Each number is 500 + 50 x the weight over its row's rms, rounded and kept within 0 to 999. Layers, rows and columns count from 0. Numbers have three digits each. The size before them is the row's rms in percent of the matrix's.

# layer 7 MLP up, 1536x384, rms 0.107, rows 770-786, columns 0-191
094:468551460477500545530548475435505535468458422488429545534512576577479465542484450541512492474517491461451448448556422449561413594509547468409553549535554546406523379529499524550536430518518500519433539567532527452480455472431429503620488461314503490451460474517448478551587498487493428571515466522362624446410429530506495516476494535472404565616525553445457551472469541528482506534532447501463543512573506555486504536538490472530427488497492566629583381398546494494555472522537498487550388487462512510514464532463466468540377468595447451531598483484499484483526492612471535574
098:522494532462455520490484472514458512445475530503404491450539554565544557488493561460461577399547480534526557418549475468596466406583499536493463545484509387465436526454553395517516524425461456466487506575427436586547477424528556560472511569539509421556447541548578469562510507499500460476483510488498479471486533560480554513444469447571543456487451470427539466517560438489494534442533535540402559457447489549546532474590530442442452541541582505494478552506411425441447404513511527411455416494519456470468487491516409510463558539431531533512517514555494527555440425469439465450
084:515591478476532476552446451569510482492463569399501486500489494475496515447465589490483518404571628564485544479475545496497509462494453451436523438391469571514414491494499498486624473453479592510482465584499495521472483558401470550499464372532508535531483513534526515509445520468519517509450529441515535445518473546479557496514490486597602609415509549508486491510511572477491454521497494516478457473470438545553497416476474464466555552520453554429450404518527478465555451570542521416378488549464490574501534366409486529437433467558432447474409382461402478550565355428499529480
096:494512451469434547492416406402521541587547507481435558516500476503496479529499551528549553376518448490497380442321467485407427552425450522439557385510521521587470513503543494521493466436529492517494528493564440582438504557516516477462560562444399529541568589476535526487469527571504514479456472567516556443500509576517620530490555506539486552467483413511432562508450519523515537444477509515544497528538503540502529443413491474492476496571500505453461427544506516433515380547516528423482371508534468536504461412452520478426495516442485548436507450525437562526509526480465578475
102:544520550497475414351522445491485480564526584462474654526579419476607474497582467479535597463525512542586495361499517414415559537483454579561421496547484487551456521505529525507490499519468541525543416496474574487594552578481357524506541491588510518494498489542499526460548499497479467541601532466462506479546420530482600529456462544452526548527526481492473508477540520574547525522517530436488467520467521415608517484484433471538458546521506500583409461512426527472433492429416495423464478464449425484499546453474601463419551454461561503364510468472555483501529525452563490524
094:538542497523482400448553552532561490471535494524492547478588519446486600491579480402547532564519439388505583436590534493509552441541450566590465527527547589438571562464547501493414464461513484439528624431467464510526488485448493499470514472462599549531466492504501522462578396501475562497520423532523469539556512495544487511488588473465442487557369496551586419562530404403531495499580506449421512452477542477536503557499532484536484582520502502484475507480457465521478421497516553459478478544477507594449588536512477476454508510487527459514421489409411522502441531528540445482
091:604431397493512428512425464520452441422543484546512444437518486475588531568580510516495478486524560546497489516483436464447576498444535472513466492570478532460495542522507480521517513434486495530456427485563548537499547470581457543423562469487535520554467401499526519414536498498559516507497483505557541471491416477495552429504461469500496534472469514449513495612444483603494530526365580515516413537416519450500517524456528524545380545494507547496425566466446441574393433518543544568438559539596491603531454574579497445364403452455445471555462490528532517451476549477468507456
094:532514406523602481511524500489613515473498450610461419478445502686499497546503548524568545347578408455559417456502497549481585469458402540509509509543599455573532495527551495440436495477489473479483405525563419524449520545538547518450526486575447383478613499479644472578502567526463454453524480593453531490585485474478462518487480535497564479543515546482531602526504569528565434442461459528548508491492540472562491501439493518500556540557491440446440480568518472485411506491447411413478489531437455495482510520447539498510476566466525444625537459554428629455454470533480442519
105:529455460508502444540454507501489529439444524495460535464566452538552576529561438501514507424564526499609557555601508426470523420454498429459524545735415574514483509476552514387485468519564501490471487478566572606407478550575432501510562401469618421528487440551481575526532508510533467475554483532377487408516511545544516514417433521461568437476568507562521547514541560506520417540525483473592495506443507385549438465574411488576477374545466453533457509560542551444547566496504491514523486502524510481583570542424500451546492528515492481505492461542467453522530538537509536502
103:518551556555494565442624527497557543461463466517567529511493442604504610461581498510553518471464534558527585508485497522410468486441524406420529524530515544558519493472536497532533494535474475436602463518503469438561509454510517543483480503456484554523542428483482476541433521448545449506497502520456555488490473519594565447498575480511591540509443469641537559453482478512484464529427458470578494448544544467482485556525543521421426472511591533400518421473545475480470512580534550499529524476521549496449537537530419526477499469587523603509494559507433485556528491445532513402
095:413583515664543527537425485625386430523468463489515534455494496472501439463550477578496479425500506555383481497616406530411487481520465504548483512588464544434522401478484480509552491544483495468532493514564434483545519581494480506490394480495510458543493455453460526361472478465436512464468490498510541414502460474503545572489490530448500502509549552525416656482495427565500544582514459515470447585473602415509468526500604497635407513496463480494417487564480569436482482473529515470532531506540450446533565524524500545509469480507469358564458533428432525541515424465515543511
101:510572501484499527547524382447494527507491510555493499469460507500502609462543447522513403523450486497456515566497549452476563495464575531572514467484491459434526466505453521435432491456462422484511484542466417461532469510507490465486552482458504493511506373424444494610485522499434444543573574562511586463564504513553434402500467480507514520505534612519471493483510473521492520573524491486494460520589567518523526565525461480541431582515523430455564542487555416520483597520431559494508512490414564558510497508542513457564470457551596440457453536606497460461441447517555421409
096:492522481466483467433396443546499488506426504450479443420516606460415573436459429559432513569458427489465452420444444461411434520500512471511324558507447548540492543491485521475500488514485543556526528467386489408588465533462508565483470448390556524455482591532497491530522524566451415463444476481527475508430477563502560505476505483494494413485496426594562521445526539470476516586498464491483562505473518482501538532474508548589513473488477520490587481610511400479567488513520515568505505448485526444452578480494489513441484481528495441476447416470354486506510483604513513484
093:451440431479475447443477508383450442462507448569544510490535580402544539571449498433564514522514538528466465490626472543626466448488423548514553462433506480476465452543469512531427471583526460524522489450520509517473360446471500504518564531528490497420393546514495533505522553440523482473406478458503482576564587484438481667399497508480509536454482522538619492533527503530511512436482518524432493482517472518450470593548417573495448505539519385517578497488548437490472603588441485475510444485422482442507421471480496419466541457565505414502483579507464531552459535455570447494
099:442563542507465419435510468463477525521473526484630488488508592608537496494502490554439543496484494462460455593465413608533476493559502500489495411490470509564527492462550481535516488540457539510488482588396611531459448567570573443564507563569461587439505444441595432372573481448543466594510518530502433445433475578444567469542590575489538564486535520526493453486546552569515612502430446514492516524477527473488465458486500562502505507582503483547477521444521539484456526465473433468409395471566427536481447532622506428536459524497428518443452540547589576484543450539404519575
104:471515484475465495422501544411475553456522485451509403522459439530481569468491473569477573507485519534464386573489449461497517562484349477502507420454454446562464479495513486507499503538392490469462569480545477541493586509495516456510516469562405464436549510512456516501469499401494462448471475536483508572471505533549659520483524493519558513523504474413477458449578559571445489499545558486468477447487550494573556529484496537491466495479541434546537510554575557428423414409380494494543534485460517474421546466527468513489575463509606476501481505551494541494435413479438439500
093:475426344510520468568547541403419426579446498499501538559521447529451519477486449478453557454500534513531521460494531485560477532524622375407517477497419542555463517459565523433511498495488436518419573477504496445518661560467470481526474495597487467532432546561543505462499440462506474431601553514490533583478438479600505562458477512510488605574600553510536502573427483360593541445524498532512438469465563555603497519474461540531508518492344487444461523451553492520593532417473520477512523477507401656556525458508510541420430514565442501547455552479420475447513550537453511492
# layer 7 MLP down (transposed), 1536x384, rms 0.0942, rows 770-786, columns 0-191
096:484471492440423529506500575489564524538449527422481462521545536464442492430500577598466550527529450537553526445516569595458492481448465529491577455504551442580585527487497468405556472393526472499597472498613511489445494556485554436515431491542566408447512456503441528495560478529570407516596476533522471464458581469420496473501524517561504482375507489490514472518401544476550496469556479539590497477493518509539515519490499468489460450416526523488554514476495549360503456427470451423464504450582513450494500633534521517518438431459479610482546442508457412552513533591530471491
098:509465465646495497452476529455470533457520573440572498554532457459546527480459495518475505570502480444545447439528474571547511539394477436488455523511534514559547484510561458558481391578609504432467470495541573544579545490516532506561474513453493418592614487430450520491605469548487365547496507598497576500444581490475531497403422494446422403455445440456519378471465486463522545498448481427431473461585553516548455511501452471518422400565530441534478501560431520471552440486448541537492520461424494563525476537470550416414506542504532491518515506513470442581542619499523462622
104:518528482565681481507504404470549493465356503488448430561439463616444579468562522532516524549558573509515511470509451454417439462523452470519378564454476482509569565570558507483573465613493459480416434578431415562492454494494413541501464534462528526493516527578474522542482526432524499468499526461457550423483438517513463468514528540598495494355579446542465564487446442458473523423565528663429419501372476483498421523392506450530497489552536513504477430551483498585484530433503537568497405547617526492451423472519465406543532532445552463518470483554477533595570460514382552489
099:494470469467471520479435514492505433512428532488516452453515494554601440500519518521501475474570608597426396462459442533623507522499528500466549497533511547490463581518508519488534574556466506553584524536504516491461439478595536523433446503485640606497511562486485490513541431515434484497530513604485447418412464480419470472454525471521491458560462517529338564476455494561529420508519384463516526443555458518512533422509491445491455517512466545471506480531561432469491490479507573541545471581585537574550542464505499507440450511416453509481493458535491452520406514492506549560
100:450501458535483499517567503594466476479458498516596510573559559519548510509546597513437504457486475546527526555485549441539482478465417508478413563567570470550556478446549448504493448547475447535536502403516494451466531524530470536479489527427536537580525538562602459548487471546521479507548439504493417462539554524533503522418524543412478455481516413531579467554495449523455590533505417510588568485402490471509516482619466491541496544486522493436518491488541449426453579453518483496503568500455476496552403468470501551488513611566540568507505532525414568569472417544451496555
087:556526577522415416506400473533486566499461456406459442583505604480501420404506478641480461556433605602492524560467497482493535476527466432474492514439448450488404489571445534448456535524576590433591454499597477421413552461480572540515505537438552479526468506523497491480492486511462518497402514443551466381484575510516461469493464451548490514513505538476566509500456528553413541413532482552527385489511476551408511543458471554426513499556555504381517482397478546591534597503482454531515509449568537493505419594465486487491494591456520483519471488520483467486514394489529475520
100:561448459475536403453587606445501560472467513514599434446496527534555534508519465506486525485532531447523480538500510545429437541454483531483489516517447477498488409508490452493468513557545534526482476529546501403576537497488473501368529508441662472471527477480459508465413567518524488448571578486520493468510532559528587464572493566566494406524450539502429592562385423542436522526463528495582507501417447467534628599489411491559466478501492496383479551628442495533522476478605544430476573470593512483567513478483511497483325542509563504471469565572436490498461499480581517492
095:484424531532547511466463401513572503472542589482534502483515508383494491542493492450563519453380477520414512452560430515558444488530497532521512621478431555544489382477435445475518487536525512507538469412407557509467500456443432469491499529384575470569464526546571491421440509556592558555522386405519513479406509530492562485493559469437490501431471491500516502507538476612577622557574372492511269446496487535448468437464377515546569435504449484544577556432507577491496510456530458536399509445552477529575455453530514568529556476549464429566501464488547553544465515512494457497
100:422422499522330538511459540568484482472466528500498503491555469475479486554587561442479521408528534531455401599376517578503480443494582497505532471580447564588427491484490561552602468399437461435559442578458519554442503508520521512549489542450461488443505498480470508429501582532527540510561526561473500547459509563535507545560567575489470442477491529518653487414478411470493493445456495494494421524587467524512399453559505531516495479519544586526506484523445517577503559460501396551497399507541552498457503544423514478515506530492517493506399465501485493478445494592482432459
107:525456503445494502364446447530481476561507556462518480474493541476449501510541410427624513520451518513426486489513540575398527453473520424371510535529516537483544450504430523457484565438496507545454523538509409491466432423413451488471533422500520490431475433419509495498574498564515459518544493428534470456470487451543601472516469511549537494450478431610503446476505614580504523446538478430389471448529504567540477493419421449514525440562462433482489570467394429533450524526427541499458550538466494613453470540524462465467552433560531536500492523588432456520497459488503499462
097:456495510574456537494472396432454550483558493477444508543502521467436525528504458519435516430476545412452512462535522493464425452519520489598454531445498485444533427526431520624457493503477567498627504429508547549424494550459480546447502566522481533498520524485467449475569492553429561526521459575605415436447548465527434540516502497471486455546573509450510529515519477499480452518496505567560418492523465550409366474578594525496519529482530484528486444403491488485515419486540497429581416415496478482481447484366528478552436517495554507536592523465571532441489413500536576589
098:497515548366466632527546512530499532487508517487461490442524543538579547408512488521505566517529637506493474364486548473510447555509526459572492595450526536540462477444414490444483593453492522504557532532464493533411460528517482472572467456477459419560483435482423545441458435409505390548494577477443516361429486457499514505566469522542440458461545490405525499443434544584566471572503525519454542530475484564483526473492585491597509408530449422558471542530595522427477509540465505488431569511528440493549574434556454477444548520470444458522531540493488525444512445420478526603
101:543514517485458490398487501527490452545459406419568506451550502427444550608470505520461481510453443497491449481525597554471368515464536613542475545496424490398458396404494401513420533431410500470449516499424515447527508525557500476485491432433497502517442461584426467498575522461428473532515579487467473555533499481519488545587582425484514509538558381449558473556487467505383535500510519520435630537467448425470494509479485484547480445526403543491535460578615392517555489556457535453449602501502627476510561484448498493569550473466486425468479466524493496539520524635458530503
086:545478524484477534488469490579435506564398593507529503437475417527545512534506476489503494475533486541491541406447473442462502630504434395474408554602411509495560561451371581485477553561520487557502424495549591446465501467424511516516503536505493524565568597636563493538599462492488459551485510475501571435449490545508444457474459466515526485510466481459522490489411493527490487608541483469432424547533506462521489466599485493410393510497490554475464468542543434528582547504449547535587535560515482462547504492603483511546549507540534472531477414447459549471535520553496504503
095:475442622505479423551506511433511370557467544462528583487512604547497507408441520593453575607511564459489495514511513480554462511562557485485521442456491537540529495421490471468500383502440558537541562484473547480508503464484520594525551561510514518426423510564517414364544474512534450598479421542505552516416506534565543370531443482418450591512488437523398565522590502620487519523446483518541443458473561469481419467519510554452411425518437458493515501457494475488499552579374558493466504563483516425537370520440412478559453441479471525490486485492469488491459408527581478551
100:482480512574392617532415545429615534418442420473535525411495532574601566432531461480527488469451468597531470470535439458483541490505500442530509537444479509518471467505537461493526539518528407506462490431516515553434498588466512469527454537496518498487495652523598517449439552463520465417468626543552526513464491481464420524545485506420488496416564508526465588485455467529396480481555540555526473523510516504576511509511482491581516441562459521577438485549526569515561519481516535524496486433487464484506482515623465599517484465374512501445485453538512531485470443478628556498
108:506451435519471471453504539528384512467478533540531487493514538464467478561564410536452494566486593366499542430479488442471508505490501506398479433480478449440552519439428460611514538532478456556496542496504534560474588507497354526530556494478416544442491479516476559464385612486480468458571484523458560577517557489626473403437579424498481521551476499614569410556472493517490492445418533510463468529478609480475561484506594478523466588501553441494439502461534536451475517470488485534447491395472477468530462578476520537471445519657457495487448564503481547508457525528393485493